Weights of a small GPT-style language model, trained from scratch on English Wikipedia.
Architecture: RMSNorm before each block, no biases in attention or MLP, untied embeddings, normalized queries and keys, local attention windows, exclusive self-attention, value embeddings, a smear gate, capped logits.
Each number is 500 + 25 x the weight over its row's rms, rounded and kept within 0 to 999. Layers, rows and columns count from 0. Numbers have three digits each. The size before them is the row's rms in percent of the matrix's.

# up: layer 13 MLP up, 960x192, rms 0.0851, rows 818-877, columns 0-47
# down: layer 13 MLP down (transposed), 960x192, rms 0.0554, rows 818-877, columns 0-47
up818 101:516479469516501478490473485495490538481470511512534506511505483448502522532536507507503507491532522477466502516498504497480507496473514474543547
down818 092:515522523515500471488508530509525512527522480538488553477488491526501471510504507550473521487528535478534527505500445509516461457514539504540494
up819 104:499509512507582489512530520485495511476504495488518506485478492491521486488473519530543550477528495520477463548469497514542525515464523495518511
down819 104:496479550466551494543529515511515505505473504509468486526445509481508489552495540469501481548502461500531502463500526520508525508476540504526507
up820 101:456468499461465508520516521498511478476496544492527509494500465498511514465499505461527485527468516450458472505518501460446473495547473532520489
down820 100:493488521508515519493476511450480490497467532549525508485509501559521513533503513578467511531487486484481524532475498465459522509508445485492531
up821 102:498535464461506514522508500521491521486499538484483484470438482520486539468511459508519519478566501487548463490483477499520464504493522541516488
down821 104:498501516460499481451519482484456512526509555524503474446507471460475466519469506523485493503486502497530495475525483515503505497455517494504519
up822 094:516486513505486510530544543494521521513487493503490495486469483476549523483475482480486556513563521488500491490466504467465473493510539462463516
down822 091:505508496502487525520512459492484527502512458527498527496497525469451511498506490517532509519477456506464523535487535495474522473513446488534505
up823 104:514483453446553500475493503458495514474520556500493473483449502473504535531509499492546526469554492477468473480491489484460492519481470521472514
down823 112:482540510474507505513522528430513464460513526519462490460506520508512476495438471534539489500516451486512500485493522509519478499488473494499513
up824 101:483499487481496518493553493519461551503488506497491524461503486525492475498512464509506506512500497489468516510493513483521495507481509461453502
down824 104:572521543478472543498491471507493504489498510544497566521505517498542495482494460486500481484499504546489491508422505508513520501503480529497509
up825 095:485481515500510537474520519526555456492504506512502519503537495543477524485504489432521475539479507473537506523521524521514500474469487485504462
down825 098:516503472518509504512486526483459511506503461486527505501504502490509466495515439527530511525474496445462498495511466509516453523536522502529486
up826 112:498543480487529530487546553509516551512474525527481502517478455497522509513524523556549516462468504530481522497467501479529488515490487486468484
down826 113:511560494507486500500486503522461547503554546507478488505506463504489500475470540543478505534512486505459515507491496485502514506494519543493499
up827 102:487521457532525471477503515506510479491526541494525522493475453538523480462535503505515550516481479460532517484552482482523468454502519489494502
down827 106:511517491470521509481511491500486490485470489514489472489531524541493538511504514499469543445440505513496532498519530526511460495485492497488496
up828 109:494491537487501519474514522497466464511537474474503534525489527541506478539519507506458520489516492524442480548535531475500506475467491498501548
down828 106:552500467465478503516529455504465454503474556483503526488526530493506477530457465514516467517480506539460523491500554520479496510461479507541517
up829 096:496528502515495503487512557487486505529462544528481518495475507466486484502526521515488545496497512486518464507536527496488492501495533541491462
down829 098:515524494524496487540499492486480481464516462498501533473509489451553517474480480562507500503498513532490499488481514465519497555495485484535532
up830 102:514487501510466503469566490455519535510516469456525517493501519538508505486526503467495498490526539530479467523483480523498476507484501536490487
down830 097:489502463512475494484471518506473444550542486480451536540489497549484496563512485494442480513555480509487451546462470510501501497498499533550496
up831 101:524503529559518539446514479528474498509521525502510515530474493469528503514502466494503540485480512506471523541527522473505522475471519492496483
down831 102:512452529498501530495486488478507454488483533503496521508530491540508504469505536531473555508489495495537512477504553559526512549482518548487538
up832 098:469539464475510500513490461499511529473502484480496457490445508483494501467530479495509491515539527480501505476521508517471473485424524529483511
down832 099:549492504497547467505491434488507492476449501485487534524442516484468551497545511528492478520488488543519514469494499533504540479536523521521497
up833 095:477465517464501494485513504480503488494478501492535477516463497531527528490552518527497510507537521506479464495482504465504524506506500467484453
down833 090:535500484533510504492494500487469505513503514476485506476506524554497462475511483506489461508525478518497489506487503487493546481502555541471522
up834 087:417489502503494476539510521443452487516513530505539497521466470492529503532556508515501481550527502486529491497481480516487494477553471468440490
down834 082:501491479499530498481498507544480517515481535504438532517523474484464540517508477530488506493482493507496512515483511528496512533554495497518505
up835 108:506472497492508506530554495522479501528514505524548472494487463516505506531524528483480521502543461525502467507515513506463477518496513522477507
down835 107:529495480491502524502501484513530557490494488508532486513475478475464529545504526499464518484484552510494517489508496528510510492481469528504495
up836 093:455528517484483515489505560484488498494495508497458505521508508466498505509517492487476468484489507512529488484496470485479467549435506452529507
down836 093:485514538435487499499488485507508439493498504505496510514465487452478456475471472470514471491503511508469512486535461507514505498509465515501531
up837 103:482502504475537480491514542535486532463502501554509494477516466479517485501540516542496480516551519530493489518460534499518485497474522463480518
down837 105:548481531518485493496498524540458468464529490502492480524489480468497505540493514527545478508504479530550476504530513502556495523495497502501487
up838 098:493505548489518495512543466478464507516537483535497496500479487503554482507518492473559469484483502537512519501487475474497478458500514480480501
down838 101:521501487499463496534477494531481502522519579458512470519474467494461499527473506488441443488502502480551485508509477507498515515533517527522498
up839 103:491499500513517536505516475485483516488518530475464534477502545520524535464473504479490507479533549508464470473455525521466465458509494508500448
down839 100:527479492485450501520536482460547468458510498537488555518487515469500480503504526524476455527490480497519511495477516517511559506547439543515473
up840 094:482486528443502501496522537481502488476507495485482506502519530484478493497491485502514490502514497469486501492546517528447486517528498519450542
down840 101:505541489495492481535489488492480535546533491530456507485470498489526509494521447483487517489476518471519497511507488522513481530526517514509510
up841 103:463521473497484503488518519465490545498523544506549565496477492536486499501487523531482515483513481546505482495509540464470461501515493511497526
down841 102:576522491490462512477499546469506504489502472531506505441549489495502523473490505499482530498489481508528454527441476505514520539496548544524491
up842 099:508505485535521481478476477526471483503488465528481491484492494488539540459531455469551518521565507562517497523523534504541489472505495486517472
down842 101:526444529513505502530503503482506541477483506523484507513460497472475533473515486466533521461464514442483521486500505486515456511526478527524517
up843 110:477483470513460513530484545499477495487470557514508459484537518548465542477485435489478519469536467560497521499474502509519470519455497463466479
down843 115:496449521489466511473453474494512474474480497506526496507507545473485459451561498495517471496519498533525527499491488540508464478539486473484478
up844 098:482507463476487493545544479530469522543524466520471506505521505488510501530497528531505487493497484476472437452541545545502503502523498486527477
down844 102:514472487492431464542516462515478513491468503525499471457463541509508528478480536509476469514489498493528468459467542499501513512502504533530482
up845 104:528537507524511533511488474485508538492476540480503489526494516472499502488482476525524472479532539532518506534497548481504478512495467516501461
down845 106:470476478506500486498504486484504485503482473485493476480493450554515497529439547543524511483562477521502491514484469467491502503515500536505509
up846 095:476529511518519523497513499543521541535485494476466502524494464495551501443531484510514478504484465500503459483505506499539500421545543455476487
down846 094:533486486461435463529545494489540492516435498511461549502487482439501542524511465479494492496483539494510515481503543501460526563522482519507514
up847 095:480511482505472519475481521517487550469488500490469493519469520492510496512488518498476460509538474493471461510495471487499490447468483479517461
down847 087:501509523530472552507509498491517490516459496460449458485471533507467495494488518466478497535505491506480545498507484517523538487486490501508483
up848 102:499465447493543525536538526520511512513527497526477466481514501504481516488461537485548501530535498477452512447510495482489481534454466431476518
down848 101:498508498468520505523545539471509502504505556486495505477482505473524484467467467504502497517461467523460517517541461523505451470453526473517461
up849 099:517497482472519540500543488518524504495505499522516500511518474513499490481520483453504464488497509533512527505506507493446545531491488490481553
down849 097:492498471479479533491434475507491491524483532474555502474521496478551482478499495484479503487480538522461489503532458507510451496488511496507528
up850 100:503489454477538508511476522514516455508449526442503505496519467522525467476531540474491462484506491498521516499498502514489468493475505489486462
down850 103:483474543515512496502478496488525484484529510450533485506523466534501506509517534504428474496490456518490521467484509532491516528510466544494494
up851 098:467520518517518501505535506520534508491501473483511521510523543504504522523487530497499507552486520516496497524446538474442456506521431468524487
down851 101:458543511485516507548545471470481473520493476505512483464453499494503487536469517532502497504493516499476512519567515447455515477492488473461475
up852 091:497500502488507467487502542489476483508518525497508515506518493505466509517506470496482502467516474562530501484451533509514485539486527524534508
down852 095:504510504543498511516509519506442536514518514499507489469557481500498509518505480447473539521512515499524495471516512538514510499547485471484481
up853 115:456487536550525471523522501488508518510479502448506524549505500462533534498506466494478449487518539489500470549498527514473500460483511492523503
down853 111:489482518521520525506538460540532508508487510513499509537516487471505505516522551524438467542492491470548480503531536498502522462518511521535471
up854 108:468523459487484476483505550527501521534493525513481514498509516500475459499477497513484508505515503554491463520506506491511521533487461511483481
down854 108:512500487539521506497552506480485510496491501496532474494508513531459532511493496516491471509507508478480514479529505474527504500546490516525529
up855 100:516479531514498480468511546526512486515460516515481509478456502528541514495495480527506490537545478510473472486498463483487511496530538479538514
down855 101:522462485486500504492480504452472540496496443516469498477539477497479460502495492474495506498517516482468511507531451517499555543504505491563501
up856 099:453490504483530516513521522450462474525510530494485488484478522502516461506515471542523535503502503562532451514473474522546482507519477472509468
down856 100:494463513484473489495479474521504487514524478483479548479481500509468481500538514515522497489502489516520522520457473489553519497487504474515504
up857 096:479506488538447506502484510540481553518490483468515493476497485518527546507505496488482495480547519490511487492474497483512497447495492516459460
down857 095:486494496512473519520520509470515492493563525520487534550534513511490529539543500472504501502479505447477533544505498490514472472524474474496500
up858 099:486501435491483466484474500511490503476456484512450515532522503532496545476502498483511464524490500464487460486476504454499487488496514513498522
down858 097:467481476480452511489486520480449470514520496531487511512500488529501452489501506476476485520492491487502498477488489478470473494506510536443485
up859 098:506456520489516480499531514486477523488492473529493513547483498544466513523518512520488481496476495508482520530466468453473500472481520502500485
down859 094:504462465476475474472512510514537502495518526497484475492509496462476511480511466472490501458451490536505481476489500521517544501504527476518474
up860 104:517551460484519507508491482545499526495521467470513483483467515496475519497510494517497521527499488482531513556545479512508500478502464497518490
down860 102:530496467470502423458465497488518558497483510528520507497498493495484521489514469520492495457490491484527531458532482512514472519537519525516561
up861 099:474510498509536472485505489493543468492481508509497461493529486457537463459475492515475527487543491524526511489519538485488508487477488468510513
down861 102:494547489520500534473509477516493489424505480484469480485514537504452524514474501508477530471515558528487492494496516553543512495515480467501533
up862 106:505502494516552529477536509535470518495467519500485497489512486486516462542466525477500497522543492493516482472500515511461503499529490521497498
down862 100:471496497528463532492489480506474484518494479517490538489523542510485447500440499509482512531507495508491496475523480478482508513493541536492535
up863 099:519482455506472510487512486522537464465498467491500479480487517471521490471530461504499542498470479493514499510496498497508497486488528453534487
down863 101:484532520508483518541514539459496502472504515519536484498464526507504484526531537501512501499522465498508542457510496501483522506505514442471501
up864 094:495482504526507489498492494493508547505501515479518474534485494548492489514538488479477530530511485478508478493474487470543472521483514521532506
down864 095:569513500489496486511517477503477485498461465507487519499524495538483437480487508517520450501505489514470514541476483476535458518480539523510504
up865 104:440527510470519516512477494485482488527485523548499491517485465475546495476507482492514533487481509476508477488484524498478503528488520505537497
down865 105:500503511505499551513554520487488535503500429539522470490525492496493535486474463502464517574495508526492517487518455500508495515498488513492533
up866 099:513520481488499535455486508560504522491504470467510507501479481537500504552500512540486490539533527462458467529471500529503492490473463501474536
down866 092:461511493485491445507524494512485499548483484472486541524460569484481471520479496479477479530500519476479527508493536498466506517504510477488525
up867 098:485527521517461505467518521509514504527457534501492538490519476501473514553501517540520535480496496471474534508519504510480506497517495488460510
down867 100:494542497454548486507515471531482509463536504481534495494501479506544456502482519512503474517449501500503490489505470449509498501500518489495498
up868 097:496515519526549521489520501466473522541465504529528518479474470573500469477470497542506526448488568527528474498481541526535498487510469465484522
down868 099:464491497523428488477492518530533508535524518514487491510490494502467513518471532510484551473502490460524546541471528496475524503507492511501528
up869 099:483492548490487459503479494500522495512478511434494520499489496496541545533491501532528486478535556511504442515468523481488484513461509489535524
down869 102:496441474441512504520495510518494499512515474519510477535515516535478503525512528513526451521504516519501487493504492471486514540481506458522504
up870 100:518509516498486507473500521494518526504521513494457475502462480493479516545500512524517487506487514493494463480555468521514525468523520459513507
down870 097:509580480487489509508483480521507512446506484499491515498494488525475501480495498524442465481503489479526508540472443504494511501513515502490479
up871 094:496463442458497544541502455544527500487528482465531503469479522504484484447508481485464505503490453502490482489553555495482489467542528503521518
down871 090:517539508478502466484510491508487478453466461496516482534486495564483522508539541566515529504526521525518577506460527479488495465520502468483517
up872 094:472507536526468518487472498481505495486502569516521533518500506523497510533500487516488506498537492531528532521487562522508495523528516469504501
down872 094:492494520507482549492467492508522511481511475477465502516499537471477545506459474451487505479510503493468500473479474529489493515500527458486551
up873 109:457508491505500458498459529468494539499507499498525449494459511497511551525473506438484502494502494482461493518475489498505476495526494476506533
down873 106:544526511518527470499498483500491527550474477489506498526481499485516480529468517549498491516453471502489479440489503529486561499508484464474468
up874 103:486500499486504517515551536513524559526522521517488471499481513497508484523540484487507478476500544501464494508489519495467528489524514508472510
down874 107:511521501479516499502504495472531481463508479481542500452490477528506478569492521476511537491509505510506502510521454537487481463504506470505516
up875 108:521491518516498477515514544529508491493468522458491512468498518478530523484513483504467461518536517490518451539464502504556502493461564483520536
down875 110:481504503516480490571479452482513503497454525501512515442497522515494487491521518475516484461508476473523485489536505537526529496521529499517487
up876 099:500498506534560474458466473496476486477441482478460501476496453542526500534493489492488469513480518497530463504551470480444523502523500455515469
down876 094:482523503488498551530452527482476502501497511489515479516503515487520484506512466504485489476508500478494500504505503498480461544459459468519508
up877 095:469515461446502495513567526511526510501524483492522528506519533501504479475515473516503470527513517528467546529538497535518487461525502511524512
down877 097:477512526459524515518535501483527464503516485492502501517470500508439517522472495491505526493491512499516521517496535489482491544527532481529555